config.toml
num_hidden_layers = 14
hidden_size = 384
num_attention_heads = 9
num_key_value_heads = 9
head_dim = 64
intermediate_size = 1536
vocab_size = 8192
hidden_act = "squared_relu"
norm = "rmsnorm"
norm_place = "pre"
norm_eps = 1e-05
positions = "rope"
rope_theta = 10000.0
rope_fraction = 0.75
qk_norm = true
attn_scale = 0.152
bias = "none"
tie_word_embeddings = false
parallel_block = false
extras = ["capped logits"]
init = "trunc"
init_std_qkv = 0.0255
init_std_o = 0.00484
init_std_up = 0.0255
init_std_down = 0.00484
optimizer = "soap_variant"
learning_rate = 0.00417
beta1 = 0.95
beta2 = 0.99
weight_decay = 0.093
lr_head = 0.00669
max_grad_norm = 1.0
warmup_steps = 61
schedule = "wsd"
decay_fraction = 0.747
decay_shape = "linear"
final_lr_fraction = 0.1
batch_tokens = 65536
max_seq_len = 1024
doc_mask = false
train_tokens = 349800000
max_steps = 5338
dataset = "wikipedia_en"
Each number is 200 + 20 x the weight over the matrix's rms, rounded and kept within 0 to 999. Layers, rows and columns count from 0.

# layer 6 attention output, 384x576, rms 0.139, rows 0-99, columns 352-383
213,242,199,208,181,173,193,207,216,190,193,180,240,208,182,165,218,219,181,185,198,203,190,217,187,207,197,181,206,183,218,193
215,200,202,173,194,210,165,210,225,198,183,195,219,197,190,192,220,238,210,182,206,199,190,209,190,239,203,194,196,206,179,200
202,171,203,197,212,203,186,194,220,181,167,178,229,190,215,189,192,186,205,194,205,220,195,181,207,213,210,189,174,217,202,191
171,183,209,210,187,222,241,209,187,207,206,211,175,204,221,191,144,162,226,246,242,179,238,182,210,217,211,226,199,209,210,186
242,212,215,226,183,186,206,213,220,212,181,223,203,179,196,196,166,189,182,225,202,180,201,218,193,208,177,194,173,213,196,198
198,193,208,185,206,201,189,229,200,205,168,191,188,266,195,194,204,240,204,181,198,228,217,178,222,200,192,212,213,216,200,193
177,195,200,185,206,190,199,215,233,192,207,235,195,216,213,198,179,203,197,191,193,200,206,206,249,212,229,183,210,188,168,182
195,201,174,194,179,202,218,206,151,176,185,195,177,179,183,192,197,190,212,191,229,209,179,144,180,205,202,210,197,191,197,238
192,201,218,177,226,196,199,212,170,186,191,182,197,185,179,202,204,198,221,198,204,221,190,190,187,215,218,212,216,191,230,226
188,171,165,172,204,171,211,222,194,192,182,198,203,205,201,186,194,197,219,174,219,214,181,189,213,193,234,226,218,165,200,202
194,177,225,204,211,238,162,213,202,183,226,221,191,212,217,217,190,212,210,198,202,241,211,229,208,207,164,154,194,185,218,202
234,183,226,186,203,203,184,188,200,187,189,220,218,172,191,207,197,187,215,235,199,178,207,201,194,210,187,191,199,229,184,222
204,212,226,195,204,210,189,218,195,222,184,193,204,193,203,219,178,199,207,203,197,210,227,198,204,188,184,196,208,213,223,221
216,168,205,189,200,184,203,230,194,138,222,186,193,217,203,199,164,194,232,190,205,207,217,185,201,225,205,204,197,199,214,214
220,222,191,202,171,213,233,200,205,225,208,208,215,176,185,184,172,197,195,191,199,183,201,214,186,175,198,197,205,206,189,200
191,194,177,215,194,179,181,173,228,202,196,214,178,217,208,198,243,219,162,166,178,213,208,203,211,168,185,199,202,205,172,184
198,218,231,200,206,168,202,191,176,208,169,189,191,239,222,201,203,239,127,142,169,227,165,189,230,170,211,179,260,197,234,205
198,215,187,223,206,215,212,193,224,219,210,228,198,214,210,209,188,177,209,224,182,190,175,241,216,202,205,185,227,212,205,195
218,217,205,195,177,254,184,264,192,178,212,201,185,212,217,198,202,232,242,194,212,220,193,188,191,220,160,198,188,201,208,204
205,196,216,213,209,186,175,186,167,211,172,158,184,200,201,213,209,212,180,168,200,202,216,179,183,197,189,204,197,214,211,193
214,201,211,198,216,221,187,173,209,217,205,215,206,195,204,216,217,192,195,233,174,207,195,209,203,180,189,211,196,204,158,201
222,202,220,205,176,211,179,201,167,183,190,178,204,188,193,209,221,225,193,216,214,219,195,187,166,203,184,205,191,205,226,204
179,193,193,224,206,221,161,178,209,228,171,211,198,222,218,209,200,211,167,177,182,182,197,199,197,176,167,176,192,219,196,194
186,224,216,210,197,192,190,177,208,211,208,219,210,197,197,186,221,206,169,194,225,211,185,231,197,188,187,182,209,193,197,177
192,211,198,220,190,222,210,233,191,195,192,221,167,195,231,213,173,199,212,205,196,200,184,196,215,228,214,191,179,189,199,199
209,181,214,191,207,209,197,214,213,202,183,232,241,190,238,182,210,196,173,210,200,218,174,216,231,229,195,173,220,177,191,173
184,205,207,205,197,182,193,192,201,203,185,187,209,190,196,211,203,178,183,210,195,213,226,232,176,231,200,193,199,189,198,172
209,223,223,209,207,179,200,180,191,202,187,200,194,204,203,213,199,186,202,210,208,202,178,213,208,191,198,214,206,188,212,205
199,166,222,188,202,210,189,224,179,182,195,170,209,184,202,193,210,221,182,164,225,202,225,196,190,223,218,188,184,155,217,199
204,202,198,212,174,244,190,228,169,226,207,206,196,183,166,174,206,216,184,210,235,172,208,203,170,211,171,208,198,199,199,228
204,230,183,199,200,262,194,178,212,215,204,203,193,218,203,210,231,199,191,256,215,198,182,229,191,226,196,201,202,200,210,165
191,254,215,207,189,188,202,178,209,261,238,171,214,215,198,208,207,197,201,189,175,221,188,204,258,191,221,201,184,177,168,157
187,186,164,199,186,171,228,232,219,191,237,209,197,179,211,194,191,168,211,211,207,158,217,206,205,196,218,184,163,197,185,202
204,193,184,192,214,193,215,200,220,225,182,169,190,205,227,188,179,208,197,155,225,180,194,176,204,182,236,218,192,199,210,176
210,189,260,220,226,202,203,189,175,190,225,198,195,186,182,208,195,234,223,181,188,176,177,216,187,202,213,172,196,210,208,229
202,206,205,219,165,223,224,217,196,221,204,218,169,196,199,168,195,196,202,211,221,213,214,176,186,179,203,218,189,200,206,187
227,197,218,202,162,220,171,196,225,209,225,198,204,183,187,188,205,211,198,202,198,200,197,209,200,190,192,226,179,229,192,198
210,177,204,169,203,178,173,179,213,191,223,190,226,170,191,208,180,160,213,181,212,198,229,181,210,186,232,227,205,191,192,183
198,189,204,168,236,184,229,237,200,203,184,182,189,224,210,208,193,223,175,195,214,228,216,216,201,237,240,192,236,150,230,213
213,210,217,214,211,217,212,183,207,229,193,227,184,210,222,221,205,208,190,207,185,179,189,218,201,191,204,203,199,207,195,189
204,214,224,205,193,203,207,192,184,202,183,226,193,189,202,213,215,218,188,202,212,202,204,185,190,190,202,190,206,168,216,187
208,173,191,190,217,207,176,182,180,202,191,159,200,193,223,209,208,185,195,184,185,204,209,196,181,198,173,190,188,201,206,230
229,206,189,223,171,204,183,194,222,199,224,202,210,188,211,197,214,223,185,199,205,193,210,209,172,176,180,207,173,192,189,171
206,193,187,200,202,192,189,193,204,201,232,202,179,191,247,227,196,183,207,198,184,195,186,219,227,189,207,201,191,174,197,168
173,186,197,204,198,223,207,216,201,191,195,230,178,212,207,194,184,200,202,220,197,199,188,210,211,207,190,222,219,211,198,238
215,185,203,196,242,193,181,142,200,180,119,172,201,208,200,208,249,220,210,223,221,224,178,200,179,189,191,217,225,188,211,226
209,189,243,179,229,221,175,206,188,186,227,174,184,185,228,249,192,209,205,164,200,204,198,196,225,194,171,207,176,200,194,215
208,198,179,200,208,180,208,204,177,198,185,178,201,201,195,187,214,189,184,201,209,182,198,206,201,187,167,204,197,201,193,212
222,187,213,197,188,204,218,198,201,188,176,185,180,196,182,181,178,187,189,194,243,203,216,189,176,209,201,184,187,208,217,226
213,165,200,198,215,238,215,203,176,188,209,192,213,207,187,189,185,194,228,211,231,200,216,179,196,198,212,250,222,210,199,217
181,207,211,211,213,205,201,180,213,229,193,220,188,206,210,207,224,208,171,211,212,190,209,210,210,201,212,216,218,168,199,159
174,221,180,219,171,210,190,216,198,209,223,206,193,229,207,162,188,214,173,183,240,201,177,216,210,196,179,194,199,190,197,180
222,192,226,210,190,237,169,160,166,206,176,196,223,162,168,191,260,232,168,204,239,202,186,226,159,220,174,197,198,202,160,193
192,210,171,207,190,174,201,161,207,202,192,183,177,198,209,196,191,195,188,186,189,204,189,175,218,174,196,196,164,215,162,202
201,192,221,199,216,211,193,194,175,195,175,198,173,194,209,232,207,199,212,232,183,212,211,182,205,239,199,201,199,201,213,199
195,199,210,193,206,210,199,227,195,198,213,186,222,196,203,188,190,223,197,188,223,161,204,206,190,215,229,229,198,193,225,192
202,188,193,200,197,182,170,198,209,182,198,184,222,198,204,206,212,195,240,198,213,224,213,194,173,198,167,203,183,206,202,215
192,195,186,249,171,196,210,204,197,228,191,223,187,200,196,191,189,200,165,183,226,189,199,205,197,162,206,209,188,210,196,198
223,199,170,221,198,188,241,217,188,224,229,192,173,216,191,185,178,187,216,232,230,196,184,197,200,160,206,201,201,185,198,228
205,173,210,181,232,182,202,194,183,198,222,176,184,192,192,223,190,192,228,189,198,201,190,190,200,190,214,208,200,186,209,217
191,218,219,194,218,222,177,198,199,219,179,153,237,211,204,200,218,224,200,211,201,222,245,214,191,202,181,218,207,202,188,196
194,174,204,206,211,192,187,204,226,169,211,201,248,193,178,222,202,186,244,226,224,197,195,229,169,230,182,202,181,228,212,218
190,202,213,217,206,221,211,196,183,221,227,195,173,204,226,216,201,191,187,221,164,215,189,205,201,177,189,191,190,193,196,209
222,193,232,212,216,187,185,201,199,184,204,178,191,204,212,236,229,218,201,209,168,210,192,236,173,202,192,203,203,213,214,213
178,179,196,214,202,208,205,189,210,190,208,219,207,190,199,230,193,173,207,224,189,196,218,205,200,195,187,185,187,217,197,210
198,176,212,222,217,202,215,193,217,191,244,224,179,233,200,216,178,186,217,224,198,180,209,201,203,212,202,211,220,212,214,200
194,193,200,161,213,189,175,179,181,204,167,185,210,194,186,199,201,176,187,208,210,200,224,191,192,198,186,206,197,201,202,210
244,197,186,198,196,184,218,211,200,201,192,217,188,208,198,199,224,201,195,218,210,184,193,195,193,202,184,196,199,187,183,189
177,204,211,200,204,194,229,204,190,207,192,178,186,162,196,197,182,188,206,191,212,165,224,204,192,195,216,207,174,217,215,209
197,216,167,234,182,215,184,206,206,216,210,261,184,204,225,224,195,201,188,183,183,194,204,193,246,191,208,205,182,189,139,180
196,205,173,196,218,194,212,196,204,203,176,196,209,204,203,189,211,182,204,212,208,135,199,192,187,203,206,236,205,211,201,212
176,200,235,200,200,213,156,193,175,173,202,195,213,191,235,188,202,217,189,173,185,228,188,191,223,174,182,219,222,215,201,178
230,201,228,207,193,235,184,189,196,203,185,173,206,182,217,211,181,186,194,202,200,210,223,206,193,215,185,212,198,209,208,207
190,223,182,221,167,210,168,189,250,223,185,211,224,225,179,172,210,212,190,191,202,204,204,219,212,178,178,186,208,228,185,164
196,197,182,164,206,189,197,212,169,176,191,174,194,183,181,197,202,202,191,201,204,187,226,172,167,218,203,215,215,196,202,225
181,213,177,195,176,182,225,217,232,215,186,215,202,214,169,170,185,205,202,199,233,204,186,238,221,209,190,180,208,167,208,143
209,225,199,229,175,212,193,181,213,254,236,213,190,185,212,220,191,172,188,219,173,182,212,229,202,176,213,213,212,197,186,168
189,211,182,211,177,233,202,203,147,198,182,195,164,180,202,214,185,191,161,192,212,177,176,196,198,205,207,172,203,187,218,196
177,234,212,216,201,215,205,212,172,247,187,185,218,212,166,192,235,237,171,202,203,231,196,237,207,199,227,216,254,180,216,218
194,205,202,185,197,208,170,179,191,183,174,231,199,205,202,187,219,215,152,196,205,179,184,177,197,175,214,212,214,199,175,177
189,215,190,178,203,198,207,204,194,206,184,180,192,214,198,199,195,198,210,215,197,211,206,181,194,204,196,225,214,196,233,194
191,211,197,178,227,170,196,177,203,187,223,188,215,183,221,201,218,185,222,199,169,193,191,187,236,179,230,211,191,158,183,189
179,203,205,187,219,198,198,231,176,236,183,191,163,183,181,207,180,205,183,198,223,178,214,214,208,211,198,194,211,181,215,215
222,200,168,188,183,193,222,215,216,191,198,197,241,189,189,163,190,173,193,195,203,181,191,214,192,189,198,221,196,197,202,204
220,165,187,211,237,189,201,198,228,207,191,213,227,211,170,227,212,186,184,194,214,181,224,212,172,221,189,183,224,219,234,206
220,203,217,192,206,170,193,156,217,214,198,192,166,178,203,227,217,182,175,201,215,173,207,241,180,188,201,188,207,162,243,169
216,210,209,217,194,228,189,173,198,192,183,217,193,209,192,210,209,225,190,217,195,194,184,205,172,188,191,205,213,205,182,185
218,218,194,184,213,216,204,217,201,231,183,191,175,217,206,224,200,188,220,247,176,205,217,167,198,201,186,230,204,228,208,219
222,213,173,207,195,187,205,198,202,185,189,201,196,212,235,180,211,193,164,194,207,207,203,192,219,196,202,176,192,190,177,190
213,202,189,190,201,207,183,227,197,204,202,200,212,206,229,191,212,203,215,186,216,222,184,217,204,195,154,228,203,202,181,207
173,225,190,199,178,227,188,218,210,183,239,256,178,206,234,178,184,198,198,210,178,225,188,192,226,211,210,184,206,176,211,165
199,190,178,185,201,179,221,166,166,197,185,195,176,186,180,216,209,171,175,211,190,192,221,198,180,208,197,194,205,206,167,219
197,219,185,184,178,206,177,199,211,221,199,216,209,196,198,169,221,217,193,176,210,213,207,185,220,184,215,206,192,192,170,169
197,213,216,211,182,225,200,210,199,204,203,215,214,198,215,172,192,201,198,209,175,192,166,199,221,179,191,209,187,210,198,210
193,224,159,190,168,197,219,210,199,197,234,208,162,199,195,207,171,182,204,204,217,163,183,174,168,206,214,189,169,208,211,211
212,206,219,188,209,185,186,218,213,200,201,213,183,220,223,214,215,219,214,195,190,242,225,210,204,213,191,186,210,191,197,179
208,229,183,217,171,219,211,221,205,186,211,243,195,201,212,192,197,215,177,213,218,176,189,210,199,227,200,183,215,204,199,181
229,201,166,214,209,179,214,180,237,206,184,222,224,239,185,181,228,208,199,215,190,200,196,188,192,215,199,180,185,217,163,186
236,201,207,204,177,196,223,207,170,191,180,211,188,181,192,226,166,184,195,216,200,179,216,176,175,212,192,171,198,213,237,238
212,205,210,189,185,240,230,224,199,215,200,217,190,203,202,201,179,198,200,214,208,195,216,190,211,191,213,236,219,211,195,193